python train.py --d_mlp=1024 --norm_place="pre" --init_std_down=0.0 --batch_tokens=131072 --train_tokens=601200000
Each number is 128 + 32 x the weight over its row's rms, rounded and kept within 0 to 255. Layers, rows and columns count from 0. Numbers have three digits each. The size before them is the row's rms in percent of the matrix's.

# down: layer 7 MLP down (transposed), 1024x384, rms 0.0458, rows 311-356, columns 288-383
# gate: layer 7 MLP gate, 1024x384, rms 0.0504, rows 312-357, columns 288-383
# up: layer 7 MLP up, 1024x384, rms 0.0499, rows 312-357, columns 288-383
down311 105:159184096130162150103154178118122146130091149157138097166140132150149150074152132148167102148165092133170143148090116140119126114095124169142120161129056155120118085158096124090205190136116082119088174157135123166120138110082098053238102194152119108105114148131069083134137168077117146151
gate312 101:145089083119107166139161114098103179071101177139116107119162163211149127091141143121116111096152119129119088106093106076169132146105134122089143132113121124104108140098109171132225126160138091130116125112120090120150165158146065117146086077087104166106164130100150103091112169127155120174
up312 104:104073127056111163157164152031102143145115200135078097076150101147161143147130120164092121149138117126056134118067084072163109146116136073151111102104132160074119145102108109155169174146162132119138134131104115130152107111183110148152149098075121152079098169134199134086140150090137074079
down312 103:127169101145162135155131129145100081138049134156162128146117137105146102160139197157126178087177152159177117205163139124151143123129156085168122173166157159106151124125144135121180165115197103154137154157066128103068141097144096127153208101098130140108171063121133116153154151139107122122
gate313 096:111105058106115102081135105084080138103097144106150120128163116120124100109100148119131153118098156110132122123126174131119109130121128155110189172065155139156079089089097134094106060145144130145093135143123148133142123129118132159192179178190156091142124079148094088122113140113135168120
up313 102:106094141130079109121141152071147126082130118066120123140160087149155139153125138155084156160118166189146090110093156142076134140065125171125184190140134149155118142087092111071124050093184105113152176143128097078135176133078181102086145104132173115124200092121136155106082129115197136128
down313 100:118141143125090128138129138139166125101057147152138134136141064131163176134180128168132096144104121182172107123109112123096138087124160133105179139105117111184102134179128115123119101140187089144152085097181161154122106188142092068091092132102163133152161172079112101098080120114149110096
gate314 092:145068122084103142121124145107120189135165115133187124154172107186197155172159178162139103129151149127139116076130156130110122175152070110109143093130205106084122121197133184123135134165115092109151127136163160117125113185074107132095083120142167191021139144134121093130097150132143105152
up314 100:129105167117145169085109104090111107158147111127091114171098216115111125108156123117145089162145077118135115112153151048164125157143155068102111109178128136139129097070135125136119151136080143149054122114160157191138143150085104129164193146103226131128104132133084094083199165116107174126
down314 102:077147175148128143097095113116179154127144119118110068150145101151136129107085133184124114109114120100124116126090116098161183140159131109103158126100156064167083118122090100103125060152181098119128147120125142088143141162076114088105148133100062115113110165095089158134164184128180147142
gate315 107:119110113139155115155166095090088113161159143121055183120159167115107119090209097137133156123067105135126135125168212093101194140089151147057154165151071101146117149125161180156132129119125117158155163065144075129106161154125102061151096103136167144078211085113081133132157179096097117090
up315 106:114087108098206101122137197089134078067132102181083108112104151142122120079119168142136136121135081108141167090151116056122114139192127150178132160206209167150152150115157117111105093117095116121216078169137121112133120166153122134154163132183156116124138139116132127072137084193153089142
down315 096:117136105150167161056095131126134118121112130095106143100124175096117090155155116166154135128117127141151114135132090122123102136121118073208141159089190124146178142146080093137085078089129132089122107087162166129054155154128161160169111127175122155093129163123148148180078117135131181167
gate316 104:115167125128044073117150140110144140154121103108102101186141123158089082108111115116133110117119196152091127124224153129084125103079124121118100118094137126188127191160139120118146135070096060137185138135176111132141134161110114065111116090161187113072138108092129064130159169129148117099
up316 103:103081154125103105096087118070134152111084160107091152113076069151117189153078140091076190111170097164145094128085104139102107115174118101093159109140151122115096148083141124084090114149092174148106152151141159129128137129122146141154131111153164120222119079081176115157082162127143124146
down316 107:143138146148118131163101151128120102163089099137178153129128170117092124127090065134141150119076136106108175119129149159109113147164127167161120121065119155162129163090092160131073153130161120110134124056186104081136134146139098139153186178078119126153087167114125195083168154143126095112
gate317 116:145118170052096125138129139137101116160113135150196175171083098156104113185168097173078111140085144161163118123074109133166119112120077088155111117163113102151083105123122097128071103118092178148106100111110128103230076149107094095121110136148114167136195171145090120117158159097150112056
up317 101:067141143107128107157082100141063077155087175117150172099055133115126120187151115170135092121139174151155111136131122111075171129149073123128151171131147127140149136144051055085141136073127113155142082082118139109150117148181089106074131123162130157141145174093124158106131131083164100123
down317 096:166160103186163170125128179112166152098165121164070144123156144117139119063163208095155181095172100066101133124200104159125104130092188156120108148121135175122115127125140205135202153134163141116152133142118117108104161144100160174182118138104142119146076070148141078154094103126139134142
gate318 100:128178145152097067149114141139069103116140080143071168121115173149137130131086147136073148128117090064129121136086093189056117112111081161093117097173119092171121148072089164121100074183136095106105131136118084139109186145144087168141142076144149130103105138111122086104189130089162160145
up318 105:099180157156160105149139101089150110176160133154155072137133126085134156158141104104110116102070131114111151156164080087100130127146095113125180102151124169088082103174185127147108152097103124128163155127102131095147175116104121088135116108146105220222086133166145152060103107136148114091
down318 106:143142117138129142085163119058178128164151094161125163115092169145096123101020110169197152126159128163126107101120164107096123126148099141077176135165127094106152180118112136123166139099179100126115139109149106120146160163149085179161152166080134135193102124154130138105152147117129138101
gate319 092:208166172154109118120095119124094186115111153115125083121105160134207164145075130091136110111156100196161160158111184107137114170104118134140126183116059137145097131084095133160167080101186118135163135161133152122110136097146133068093120108134129195085108060112199067152114097126188200087
up319 106:127073111127091167096132090140174129184182123163102139184135145200086105115093159163155152136184117099157125099077119158085148160093153118123093083083209166083174101052112154157120175150122150150084161093126108123075153089170161122172165130173117157152167153144103136106167157129111117194
down319 104:135157141127101118153102131117131150131142107123084153229131186129113082087088157155149152119154158098106230163086118091167134121189160128087132140097128089095100175117114174170123150132157167097126129179164145129108118143084120076153174150113141150089123110090152126156153109150107160119
gate320 103:126090125144152102121093141188133124123182127118118085154145152192171085132074107101149119140107155164140102138173113166134078105075135136132113130133084152163180116126151140117135112080035143120156120066117104131146149149125153180187136177166178169100147097060128113184110153129183151112
up320 101:139107190112131144123085145137173136052129189112117110208154128119145148098068116103127168088177071122115146097089113087190152110106114115104115154105156170108144137090108123062151150105153152095173136093128117117098110096122190113052141079156173138125104091139095102156066112130086150161
down320 103:124102124049129097139159127167137123107123129175157156127145124114138139147198175107182119085106151078150147084110170202141118120131109136126125130080098107100090150144169177127107124142100174081126108193131103126131149105059082172163154077140155069120151158150094117095133190128096176069
gate321 101:150163110156153145153161104121145183099141121048159105188152159190176095127085114090131073121120094174155180067114183107162057161080123144141064152125120098076132165138079104126116096119134128131029173128199150151156092172087129117149127149139181113119124151131127120180128159079109120143
up321 104:119151087165148078086168117121202172089086094090154142156090097088148119151172128082102113141170099104104101091184120135084127149088091105105130109085067201078102132153138126135127145120092102138135117122182097137043087142158134091166164146104157072110090088114104079141119073140124084154
down321 106:156136094154161188097161132164136114125137107078133109136162121082118106083151146135126157149095108086078111083107115092139176098131109145077114098096104142122163101102099107167172119070129101138062123163116094157116065099113099182135117163142116118154148120135125126122109071132138148156
gate322 102:155141168113183133151146100146114106118097108139115147040170125163154113109146104193129130087062120123233094135150094121128133122107153155088113126130110124150129153180175116142101123196187151186114161120156139208159101100152090104121125135198119154179131136091141136116142064111145140122
up322 103:111102172127109112163133175123057086148157134165167165109099131136126181100106142108103178085118138133147143125146110179174074120121047135208146093107041094167099141101096115146093071122113130079078160135178125104146135127096106125122130121133076134117115130098089111116134175171100181097
down322 105:148162123143117100117076141135123157132124133150136162177163160147132109158172116095104138132070157089121117117116157096162097088171103186180161141168112183155139143108087165113161105149148140109112130089143160132124155130117122136110140122186186151131107084111135086125190125074135141150
gate323 103:117121101130106095102200139126118154131080128109147123123134090110130093149078138169107160221161171151145065139114117097171114151157168117100079139130135102166158071086109134115159121120175116184152107099135143114110096117125113141131141153204122065069131176087081133102087111102121106126
up323 108:156131101119127072136134106175148152113121084111117142131130145203127169096116112110178114071065104136159162097089106129180184151043149140069111200173111171179129142128116164137091102134091081084142111099116113159151133107187121094083117124136108138079158127115158134166168110074077136162
down323 111:121096127122173138159158149121146132126195116106152106138126173165099096139098143121120120120115135072074149080128054241132054162081111114109168096134093120103111089113132089135141163082159146089114149148049112097156098173134146127137145102130106074154100067105145138155080182105117124114
gate324 109:145125127143086084072112144073147148121129084115145111170142113109126061111123102166165152166139134190160133123134198115070141109119176185146174148121157105083146150114182172109161115146158138129114142140121096090129158073156084171182104194107140100136122098074075142114129142078174127153
up324 106:120149164132118111080112137125108152162115118086081126113113093117155159127080118159169078126125140147089070151116165079122162152188165151113089140140146080072107080141097145097102160127133126176077100130114121102149124153159137150124203070090118081087138150120127131137099167179133165177
down324 107:136148121152132089108084101153141098106121063148114126146147098093120146131116129150087148100133184103152127089117149139204060128081151127094093155125109139188150105149097098075075132123143150127083135054099088149166112130171136121170085107116116166142154120074087156121145179097131160133
gate325 093:186118117101105112116088124147130115146087116133107132104095114132136127084125062128149098131140123165084148064153167118066102115104100179111130078097134140132128159092085114098099108143153183064115168119116161114165211140131099130114140093113101132165134125068092124079163132184135163083
up325 090:125134148029145110098129103150165069116092124160097106154104119119160137128159130129127178132118161148105082096119140125098104125154177160154094067120106072186174183120113191150107101177170095091112114201116164111131144140123115166144181117143099101131111127091080158116123107181150136145
down325 095:089137101091151087138183134094186159121124158156137156105097092082154128205130143135098131109098173165152143195112106091188157135135141146138081166170139082146124149162112137145120144160141101151105079114107143066074120097072098151147161196114102120102132140149120111143099087115111134154
gate326 099:157176111140123097141108124176166105121151118117141134145091116162129108150115136144141173126119202107086111104083111040116160123151119184117186122154122082112111089166145136083103104077181041101103112129152098156143099145088102146117163061215094140124115112139113149119101165104090186137
up326 097:061089114152086063135142147132105155134140144140180116127124104138120063137221097079080117117137164167090185138135103108107131143207099080101115134095129165168091162139137077182183127121127121098169062150152166077153103098126128083155154150143092163134154116118140112177198134143117101093
down326 100:137157143134086185156130108109138135104098118080089114112083147129091112159143110143098157156149136093166098151145125103169137131106185069150078085126191175159185102113160192142106154114165182112132144091089120156118123138137095090140069084153124120156180084134118076162133115217144103126
gate327 093:163095193162145175163156176088128109122122112161144182152153152125152113117110115138120114015120121150090149085092161139098131189135149140134123137180089088215119082169103162169116089170160155087128123185139189096151135123117113168066145099171113150167114061126112098117153071173126149176
up327 093:124111124103149116123108149087141175065180176070159117176142079085125130201111112161196150099105150132128147143088063122089124135181141097126127121103121127107156116089104152176132175059099114134136099131147110092155094128137164144117111148177092081153066143133120145120074090052090122055
down327 096:108073117128099125121083110107108098120129104089056095101103151160096188173163204178063123124154107144139160112128121066103089162097142106129095169094166144129105147185132126071102166160133131069097099126151153112118111148138101124212125116079144120142124119156152121167125145117162163188
gate328 095:066164108086159182113122162137098145137130127073141104199146117150123102155103116135160127133122075185146173176147105078192094104104135112135155146109097113171144144080062110127164155139130085181158113155115092067107123112117117125151079079136178120077068102130092156101106148131058143140
up328 092:127054128180113137128091138138179118130172202083135133154123079114152145119115155169121100129093078157100143087104125137127133043107115171104135119108072104129149087125190066090175128083053073124141109100172142157228158120105148110172112172104121082130123132149171110141133139105101138143
down328 095:177074096115162185147079157161124133138189106112103122110089133095106098171185168121164135135168153149103159141109168096116093212109129121175161120167126128101150157082105165158142196089120173137110106166093107053111166139199149170139183143137173105075085089104097119111146137194075151122
gate329 095:153125121114118109120083130131131102148136078111137069138094109171127112116120149156137142079120109164100089076094134154180117140174178125191118152091143077131069124130096126114094098122146095121123179173107161152079175110150110204118195078126111148178159177171085103058083127063121094168
up329 096:151165103156181154129155100073096189143155140152136131158119102061080100160129201146181155114160084086105062200096120157093137085178133117127094134134149146157105151142129111122143107099140187182075171101105111138135121112122119118218157153059176104150124089096122148098135156151055108165
down329 098:104060139125133090163106084167111101149093146119093124100180125102180157132184114118115082161172101165161140086141111109132089157126105111096157073163112160097224084032062099112198131073111138082158129142168114132105095164165147124091128150119201148158107133111124081113130187133139104158
gate330 102:144192087131104115165120140168135139123127125082122078142127191060098172127116141099059134175121083155121114099115143105182119232122076188098121056156128084179139085130082105118143124119091121100125113143202164139174087161128125079074094139121153138111125147119111169121137133194091136132
up330 101:124182078160115185180130131101108153116059096091123140166094147153133059107108152070132148149085098113166070162146078144057135131148067103133200113088111065124121095148117098128131140141151103106123130119174124138142120139130116118103142098143164148088128158082125114090176095099104120118
down330 096:132176120142097132142099076106173084129151109099144136116168147102132145146140169125076179087086135149206110127068147128158118160166164123114129067166145106125092104093061108141134108128084129109062131141158151095090160111131178123095082162138180105113126132146094157145138140142129146151
gate331 109:236096136137096178133155116185114178084193107153125092210131118149125153109112151094099100109140123136095165098146108141116129113136066115129131078081147068135140043116139150139132128143138064162153167139145165109147105123101121095114133122092139141105096149115048101137152152139148139124
up331 115:114120092113166114150099172111152116148105139127151155084182166176098112160164100172110132157118174140134130142096105086130092142140139125184134159117115144083142147122170024180119152127137206115126133104107164159128101136115095108117085144101137105086125167089240134116100167074109121141
down331 105:159137109162106095132089157135153105131117124137150137113147127145107076138124126112123145133133170142134149089068148107146127160127160174130135060183164127107123111134116075122134170156099149098157124055118114130093128184108094103133099173174144135147160164091171177137119139135099178137
gate332 094:065174113136089139134182104146150129110104141082145110130119088121087077118151122096103096097136161132085179109171110097177121141137110131079118117146127135168114130122086106106095160103140075099195164167180188117113109106102009073118118100136123107106134156120152147121117155115103184122
up332 092:098074135106119137176118141116149136107144113080077160140147152124165092116156154222093137137100153151104132116153059167092115179131139092141101121147112120108088116137138119168078138185095132183097135142101131149167173156125171144101136122168167122134081109138093204163118147100148084149
down332 093:110138127105101173112142138093118180112137137143132138086111172092142086106116085105115129089183115124180093170122154157153116159053123115067178156106141081174135135138107153103140097092179108100137141094178122157100124183148088126146088118099144138159104160118087081161151176117158187138
gate333 108:135132115140096106129142107187124111134113133147106200107172142121117151144123134163135125188127125125061095153157101148147114081138147128049102159101067143085118145127167130088091116194141086183093133082141102143133175112079108190173124032210132102159089122112135123127144100150109143127
up333 109:130115096152166132127137140129096074079137078128128135147128139154100122172155104106122140116090143120099090110162135123152140125117120068110115143162160059161091157135115129104168184126088090140148182106151086115101159119089076152093098130101120139169154101143138166103104084148144145130
down333 107:097174176135094126068121155106144104140142127114129104142143142131111162125104142178156166116119121169089108078184082081084149119157088140095092136103173143139137136123091049121179202176115139119110148123158083115170080193167119144168140135116115173130127106128145100161105138158153101065
gate334 107:120091174130094103131127115102100165131149068140098134146161120057160123086103112102147079138173172130164176136174158070168112087171130105085171148164134108110083089111107126115082123088105135173125082123117136198100170155077132133050087130106161124147154095126116081155156123088087149150
up334 108:100123140115171157113117146111172149102130143106124137193162121137129146152126133116060173152111114064121128125163115137096184146069128125116113200116195144158129123079099149147211206156159086137172102153128095118092125109159137104076165110151117143086128131133118136121066128105105137161
down334 111:109121097136161120148131156140140043140114108224174136143104143146129136101108139119116132150151142120124064167198153136144133158111129111104102103099139114135171150076114127119182075116083088111139157064199150208139141116093186137137140175158121113193135111144076132146155149187074142113
gate335 093:091136149146160096150142162137154142135158183134076122141139145162115113139124128096130099119126140158130089119158101104084141133094117113109115126112154097213156152164101054139159100177108110226099110094098101082137092090157151128158187125208126143124175111100094114125120118133148140138
up335 091:109114114126169115098106117133165084087129099173099126082161100089141171181141115103107162148111078100146118118079126150148102155142131102139121104180098156141068101125087148106135132118101144085127190145137092095082169146073157150104113150083179096094170140154166114130120106148103084109
down335 094:150124161113168134125104138097113142082173159132171122109136128100102148071158088118172092141130079111079139096093189105093196108160117119142129127100189106142116160149176126138080110171097098113158109134159113101158149104190120131148146114091120140191135078104167078126141168140065138098
gate336 094:137123119117141099120156130093132160085171152100141127058160121144089159099130119101060117173121124182198123132106139154073184182089127142172165146080134162131134150124104223175180107114101122127149176091099154179136154137146138126151091167133111097127088088117127139133120168161157063137
up336 098:098143101095157141139124132096115086074116150155148086118152132177150112104174126109073161119132188172150129150160182140109156139161120169162103172112110135134083165184095195169106104160163136179116156084105153144112110123128153105141126161150120069139150121097109141119090117135128064166
down336 093:148110152135129099121131107175162136121144168141166091135126163125105139167145117141155141109154132099073146137141169067095114176157166054086136113122107078164112068092125151092082157136153112112105090181154142070129094117153115149117159073121120113101117097117121131092106127118110154166
gate337 099:157129132156111124140146154177106129163125122100113160196173138157088135107092076206088118150124128108138137063080143127106137108070175134148171135117100136150150142088145159162101128127117185155088086143075101141149076124090127118096143071149142123158097098096070122134157141130093120118
up337 095:129073125076094129143096153126098144097122104161085149149119145073120146097123135166064128193153121115199109102129137146143096127061102150088077145157184144142109190180176117170183125122121149126159141077119129156130128113057144129139107097143112161103097132153123050150075100134093158154
down337 096:147137113107123088202193085133089121163117159111110116105132176171116129136128097152134172221159103103109066157080176136112140148154126085136211142128109156115142129126136172188149170107068107113139129160152091156096122112145115133094145183113094140111116119114115183111134114128147114097
gate338 105:163134107104137150060138070072128136164147121082125098132131112178106117133060104097178116160128144105098140164121095089071173170103130114130162172143088182128120154174137147148118160099173127173103123114112154127146093155122140110112108122172106115059148109125117101096095131080116168076
up338 102:116093160127124119152136073136110146124097100144096171192165108123104154162129129171136035112160127077171118139153117046057122120143092190123127084106094125096110130113129182104160038155197071074139106153143107146097083128163149149122143149105149141200061119147127165134126050138080112114
down338 105:092140130070186102145089095147152116138170141134099113178147094141147066057154156174156114101146131127127112120106116113128139113141135103135135113164157133122119132158179132115132108139221121099094136125122167093133243146106160163109057131121204184090132116110132139164121111108121168145
gate339 099:118132121186096135141152113138105106141154116140135159107089126122142093093155102193162118169144138136164132109119171083137182159066123077112160115130113102088105125126103148133104157143140128164160138113132137120117124162193093086098130128122174090086115031137106030156157099132140096113
up339 101:154124101103144127131123115134088162103083133146105102137086109139110080102134108125101152117167167151120148127129137132115081127116142173143143153140160145150110110179161091137106113142136151103125113142103147134171138146161169159125088125144144126135162169167113098115146142210133136116
down339 101:149123080058142134093129142120090148156096167106123175130108089134120071171159088120147169146133109195131149121169143044029158101142149105190106129108139154133117066142147060117131139139043145121126139163094102116159098124184137128154156087091135129170089132112094101121150085093123099148
gate340 101:151097108145081102156175117140103141097144132125167115151101150157172124114135161119081135159180093174061145108104107109139179130145143125092074191171090100157157107145167101110114131124173106152101114112104144132115126072106139097163068104085119164076164129081079060133099076163129143097
up340 103:148076095188139133151096154116145143137111078172119081162170102139109162169096151144149122129133129124166092164111123155153175132143111105100122107145178160137135135164167126066176168182117087043176159121140092106175166215136164112133136161115111102157118128132111107137097176106173145087
down340 104:091134117107125099120116144099101113152152094115117101115120179152081134164160179113148129170118147135141113103113136145165129117124136093126171133170128094185189123109167123111086144212116137067125074110098168179148095147091117131137175071101141140120101196148104177087117121100149159106
gate341 118:166125143114156137126152086166087137132115160137165112080136129103156112091137155114149104144078065129156132113146123135125135037118158071111126143068155101128147143146140093108109111112136132091133108135121111135142165125125123083190103126160135118148135141058079145113111126150129150159
up341 117:144206100195050094145097164148136160109168135125132168174080163081067162182102125122152111118136153083089126113132142117148103117170133163107162122198123140122137108056098158099125102099113113137150118132135107164145072087222069154116096148071113084096149113196167141161139192105122130123
down341 109:109151115163091121088102107162071154137194159126141175174081141142114142207163141103115142152104124076089122087118135132125110108138145076122091109141106194116117090098130127133120081095099139116163148077161120154145136117142099141094138108068166145119151138180120138120115098078132125156
gate342 089:138088129187133124139098134118106163119102104131120112165099139173104154105105108111105118174124155137153102152088102064113068152090153167115114109158037115170145113126087115115088150140153181115125174137090145103069141107181131056144117125103162126149148158142138144075085139170105121116
up342 096:117099118097112177125168123068099121186177125122147174107189157158200109083141132120106061115096082087121146061130165162139139167110106097125125102060160147109182094138102124120167117089144116109152096132178118099120127140165133135095133131125119155068133107148134126170133121104098111133
down342 097:221109178078170111077130144100136144115123122151101086149133190136159124154144137106164137120129101123120127112107147160164139174136130132139126086140093132139159142145094087095123123150201133142167172073163136135141138095140103141211157054107142156136136122145195123111121151204081109101
gate343 099:092150191116089150111127075116105077131140076114117144191167178087165109134180134091113123161160106125144147070107120176156126099125142075046141105094086149140140160095163091106137136132092077127134078113120176143147177163117125167104109134143092130115137209149126058130148083082085154145
up343 104:133058123090162170128113111204103117105114169111129101119142131184101113161133094147133133157148109103101145172181054134095122088028165116119091107153130152145175099072146159173149132145132147101109175151045096109217124123171124117148154141110093091136149143105148157109131077139122154133
down343 106:113149192144112125133116109126098141124069131194095111230132143207099132099141095153129128147087115147151123102176149087107119083115085114125139114144109139085156121087106095170171160115129212093085135108118090177161080135089093167135141148128104133117120174153111123127123101180169138127
gate344 103:143086167155067127098098141141123145101136120181125147191185138117151018083182116112127178106143096129147154181154129125179121076114134120090062185108142150127132153168172097123111114149134119145077147116197163135152111153148123108099117126188180142127119167130090125156095134135130188145
up344 102:147144164130167159093144153111115131089115134118125110108103135081126162144181119117131087141103096082110071112115110093118154095082118086121139068136110134093114142116134124068064174105145124181117107126134068149109113112181124173191093081135145114124145161090112088100066113139105122063
down344 101:150074150114128133112115186137115130120111118090076097124132136109126082213135104139148128099088112134080034116122093130124124149081069162135149100117116114116125094081058163172106141063138120115163050118120059144122153136127118122186151110141128127164047129121137068089107119102161170096
gate345 097:116166078087094115104091138095104112107105097182144140105153133149123169214106137095110149100127128181083167142109109098121150132109140153129194097092133126157191163129079165124089095056109124131143166107140101126165118140124142149109127142154114136141140184196144149126137088135164119112
up345 097:113141111150155137135161172113185075160152112179235141110084174140138132144175120146159142101080116127140120080098110135104053166139114149184117087129158171087187135112088071133152119121150128137135097133123213165155125122079075168157123146105112110145152090173123124162107148143139108108
down345 103:140139110179105111079176174155190152194150164147105111093123120164119137115105082121192167169174155116163151144101103109123131120086134151085134148159140125047111158104155075147130158173154184106165073188158126162148127133148125081120085134147135135165122118100104114126101093148063079154
gate346 102:144108144107129139168093104161125211118133144140114150168154184113118193119114139119086135069117095137121140105132162118151179159154178120105144141162080112051099109154136081105156081146105127137149122096113142143152111076116155174150132147175115115135150099200082092154149154153153186125
up346 098:120055155144149103080187119154163193116096173140129108122079151111099107087155159140129149103136087094136105134110122070113143078128120174106155078152183117085096098069164208133099139122120108140090110117198130146152133108146123156171157103126148098132104113126154112089146167128084130147
down346 103:101125178099087149128117128138172100156111134124111067128122176163119102083146115134114127130128054161132207085060179124142162146095140187156107126181161165105155162166150065127121116094100080138125152154069126165134117152105134195112089093113129167122169107101124072200115176092157137121
gate347 099:106095162097169122181187144143119113111144141130149132123157094149107119135146149096099113112084129137110156144155134193096153173173138150138189216144168092139160132119104084200055108172120116155168092153126182141128092089166096106129126188153176111090117130166081131096156157068160121195
up347 096:143130124157103132060185150163146057187102112154118081138129148100107170150130130176140112118169140153191110097099144163121118088119127125190067126132070161142114070125133101069100110141134149150123110187125125043126149060156164129141116108095121080127142145108127146088080117175081119125
down347 095:107098126170120147130099129101081150083187154140117184120147127156123093091136084174153061128094100178187061130122103184139127104113088145118168079132175155079113158148110099160200075107091133077139062107153083141106119126197141138058076086130158151121150185159101095108125120172139154166
gate348 095:147139118118122147052139154128106137154069143118119098067089143144131147131155106178097122128103043106135086175094147106134083084098161181093176063033115113116148140154131169060172091080106146169079212104158112134174156164095122144162102093128121158123166155122158133083134164120097095145
up348 094:112133115161166150132159085118147137131146140094094186147161119152105077116114133128115111091130130086128156123116114147102187140148132160118088111157141145134128144078134068182102138114185168101158081127085157116121176131114098164137134185114114124127129061096127125104123122142098176111
down348 098:138140136106142115119142108082119128174135095097130211185159088172128118096164148099132124126101062118084157157084127128110152130176123108168124121087093140083126126126147147134125138097080127122096181048182123121157129125129110126159078101080148130152082234127106115164132142124055173121
gate349 098:152105186148157143084110128134121197124176162170169104167168111097081116105076086090154154132078112137097101107121100152134165139114151140172093078064081082093136150126188184144097141137126152157069121142151125127165158138083134074111090101130113094125154135115138145121140149105098133096
up349 098:141073078147140126085141132152105145079141171150148130154120133121128068126159144118163103107106178127108123158205105137083098099074106105122152153109156187121161091170144104168115141152072141124148156083148142168115125105140124050127211106112168149097086128166133104146150155058136088151
down349 102:101108138159141122076090139114146214142152149068131165126138106074190144068247074081141134142135206120100165086159113150112142154154144181111125118108144128143148101129114078159143125128089160101140169090122118073148165122117137159135125163139182114132104167110124139121131193104151145046
gate350 106:154099149142110127141123138104124191133160148115142163130147175125080113131111140148157142097115159129153127122182129109143139123129154175106105115132155110153180118170152152100182079110095091144159122064124120118156134049125103129175046119082126114169139101126035154149131109069096193100
up350 104:114196187102133160130161148118110144133086146084057129145117102110080215124101139133189131125187113180098105135103170160107115165130145145079123172110100142151108134110078170172118141079135146107117139159047086112146177153106161115158111154122055094094105115164142118113109135108141118155
down350 099:156111073147070157132177054142165107166079138132130107126160146212154138113090116120182103092115094121107166180120115131191095104163119120123097107183157176149064146097104124181123160177154200138124070058098144109146124153128113124118128102107168144140146125156174138127126105133152110128
gate351 097:117101134151101117163124143158145090126159173151108182132161126180069078047130129110104139128102160133157118121191114146115127112082116139129144195114100124101156126155142123132087099111108170142123138132113121148133094148129094160151141096151131098132130159184108110133164120095038106158
up351 092:115116063116153060168108147071111131125145173119109152077120106131128138100124145118079091125158144119133156135130070093134080137088156127139168153193117123149167141126140143131171109160127061153093152113108092143110194165104159133123161163142114162159080076143120103099067161144148075091
down351 095:136117153109114129133126120131117165104157149160147082112148152154168155104193127095107148126117124121122129113144113126084181106140187131182187107107169137180085110175132112105134135120146193116181156190083181113171128092158103154150130091178122136148130159061116140135160187129113141132
gate352 102:124166112175105083086067116137102119127136168128125159113103116116162132153115130146103092116101132139119127116137131143078163190096199076088214123157094103148102167149132092138176119108060128055162127074119110193146167127138138158055180129130137107112184120156093144118091100112158107106
up352 098:144138113148126154094125178125109119124119135102120078146064127123109101167086107129169125088126116120068077194116146134184058134173133113080090087160112155175101133116182147141096114138131118154104121134088190103166107145157144093093189062101135152169126096206094159130168183149104116116
down352 097:162118100136111096119101134085146172154121102193107173082124133123157166100128113140098159155143123105168177140160157173155169134104150123138165155135104147109102136186106107092149150115153162123138123093114154132116123127145117179107141092122118172158209122080110145082090069139125087196
gate353 097:122175152119086125174182171107134158164094242095072098129163091121210119121151123150155126147141098104070062146122202104114096178094124121139167175132138155124120166135155138050125150121137176121079130118101085122110168175103121159116185184128189115124094140129110119028068125088147090096
up353 091:084133103121162153096132126147169131083124184142115100141180174075105095071155129142184149104086149111098087171148096024129095123105121139212130123119076093135159125102142106118103148138131158138170109183111126148075126108182120148101190091141151106070097143169132169071160097127107126118
down353 098:139115115134108130170089075135131118153123109114164126098122100168093192131092127104096211104188067099126107085081185178146148117162127149119139141157115142119105145109084165156092122137104147101086108096129125060103173143134146148143076170122117099150125146198089117149154133180158168067
gate354 101:113105141076105138150164078104142143153111120147140163098157081100165071119128136091112131175130067097115121120150055133116172138132141106120128150120111079077099093123113135124161151159159172090175190099122084180137122140166123099134105179127091170110090103133143112135136095093054092138
up354 106:087118110109130122127135119146113153102134108116158175106180071120138157135123163103144131192124121129165172123138172085144140145123131150124177115111115109071115176086084109139116131091058096115112081146086143149162108175124151130136135116161142140114105088134140121151158172167188085053
down354 103:140104148073134109113119085165145160109131160152118168159157102084141178174117114170132126167076144178142252129154150138138083125113164120162160119160133075144124140112102094145045116101104080059125159109063108141134091136106141138121155104110145164152124162139099156151178121107150114071
gate355 107:159130081136093159150114159131155141178118144091101125126157069176193138163139086140131069126153111158081121167141140109114086093179181094177104126133093077117152157078115137161141135136137127128093176093124162146145134072144200101174121108177146170097120121109111138054155137167163113130
up355 104:121154082107191147106114124212127110139071120126141114139101174134128126103103091095090137127144187124203155119098098089195063147136102140125084102148186136124094104121118098097152159148116179123148190136108137169148051119109131142173142100105093116128141189183130119091136130088060113115
down355 105:075156079175105148119111178127099142139156142139156158149139130166201108073122107147146144135082139102104111088140115124103133149142181099162178138112109079094042154139154148098133097110097068164140138161185114116131091154085103185109151213203192097057116080132072118156139128087110104118
gate356 098:177055120151080151076131153143162117130176095099147125137107112096043086101084114123124113145187121153168102176125162093139164105051170156095070153088120082100137146107089068109145080160149089129128177121115120144138180122136160105132095071108115134109170106118055119101174113091132143166
up356 108:131135064182173168130177117122152124098150162215119122194120081093098095114157141095107141117127132141127119126093130098165152101148133088108144136104150089090170142169160152145137122126151059066156139128138132155132225031123105090180129071141115107092189167136134140090171100168176100089
down356 108:107172154093105117161079096125105151116109127199103100202154158063119147125139086149114192087111122124111109115076145051146085151145084171115125077147171109086149149110117140129073108187132109117152097188152140122110085052174115161166137109153120138137097119152059111120129092126137129205
gate357 101:132144108165165076165114154084185134147214116123120088126192165116114137070106120125114117142080095134146154107124176141113133131084113092057119090099116057118141092095120092145140126203134124097083090142087131196130118112080102088140154083133131165135150139143141148101138143143157090116
up357 102:107201119076154107151114107103131108090137133110131143121162138119147165076125116110105101160094125114081122159097128166129104073148150089075144112181129153160145104170080124094067112154164163156147152174090141111133127157045149154085094155146161129150058087157137093159223137149167190128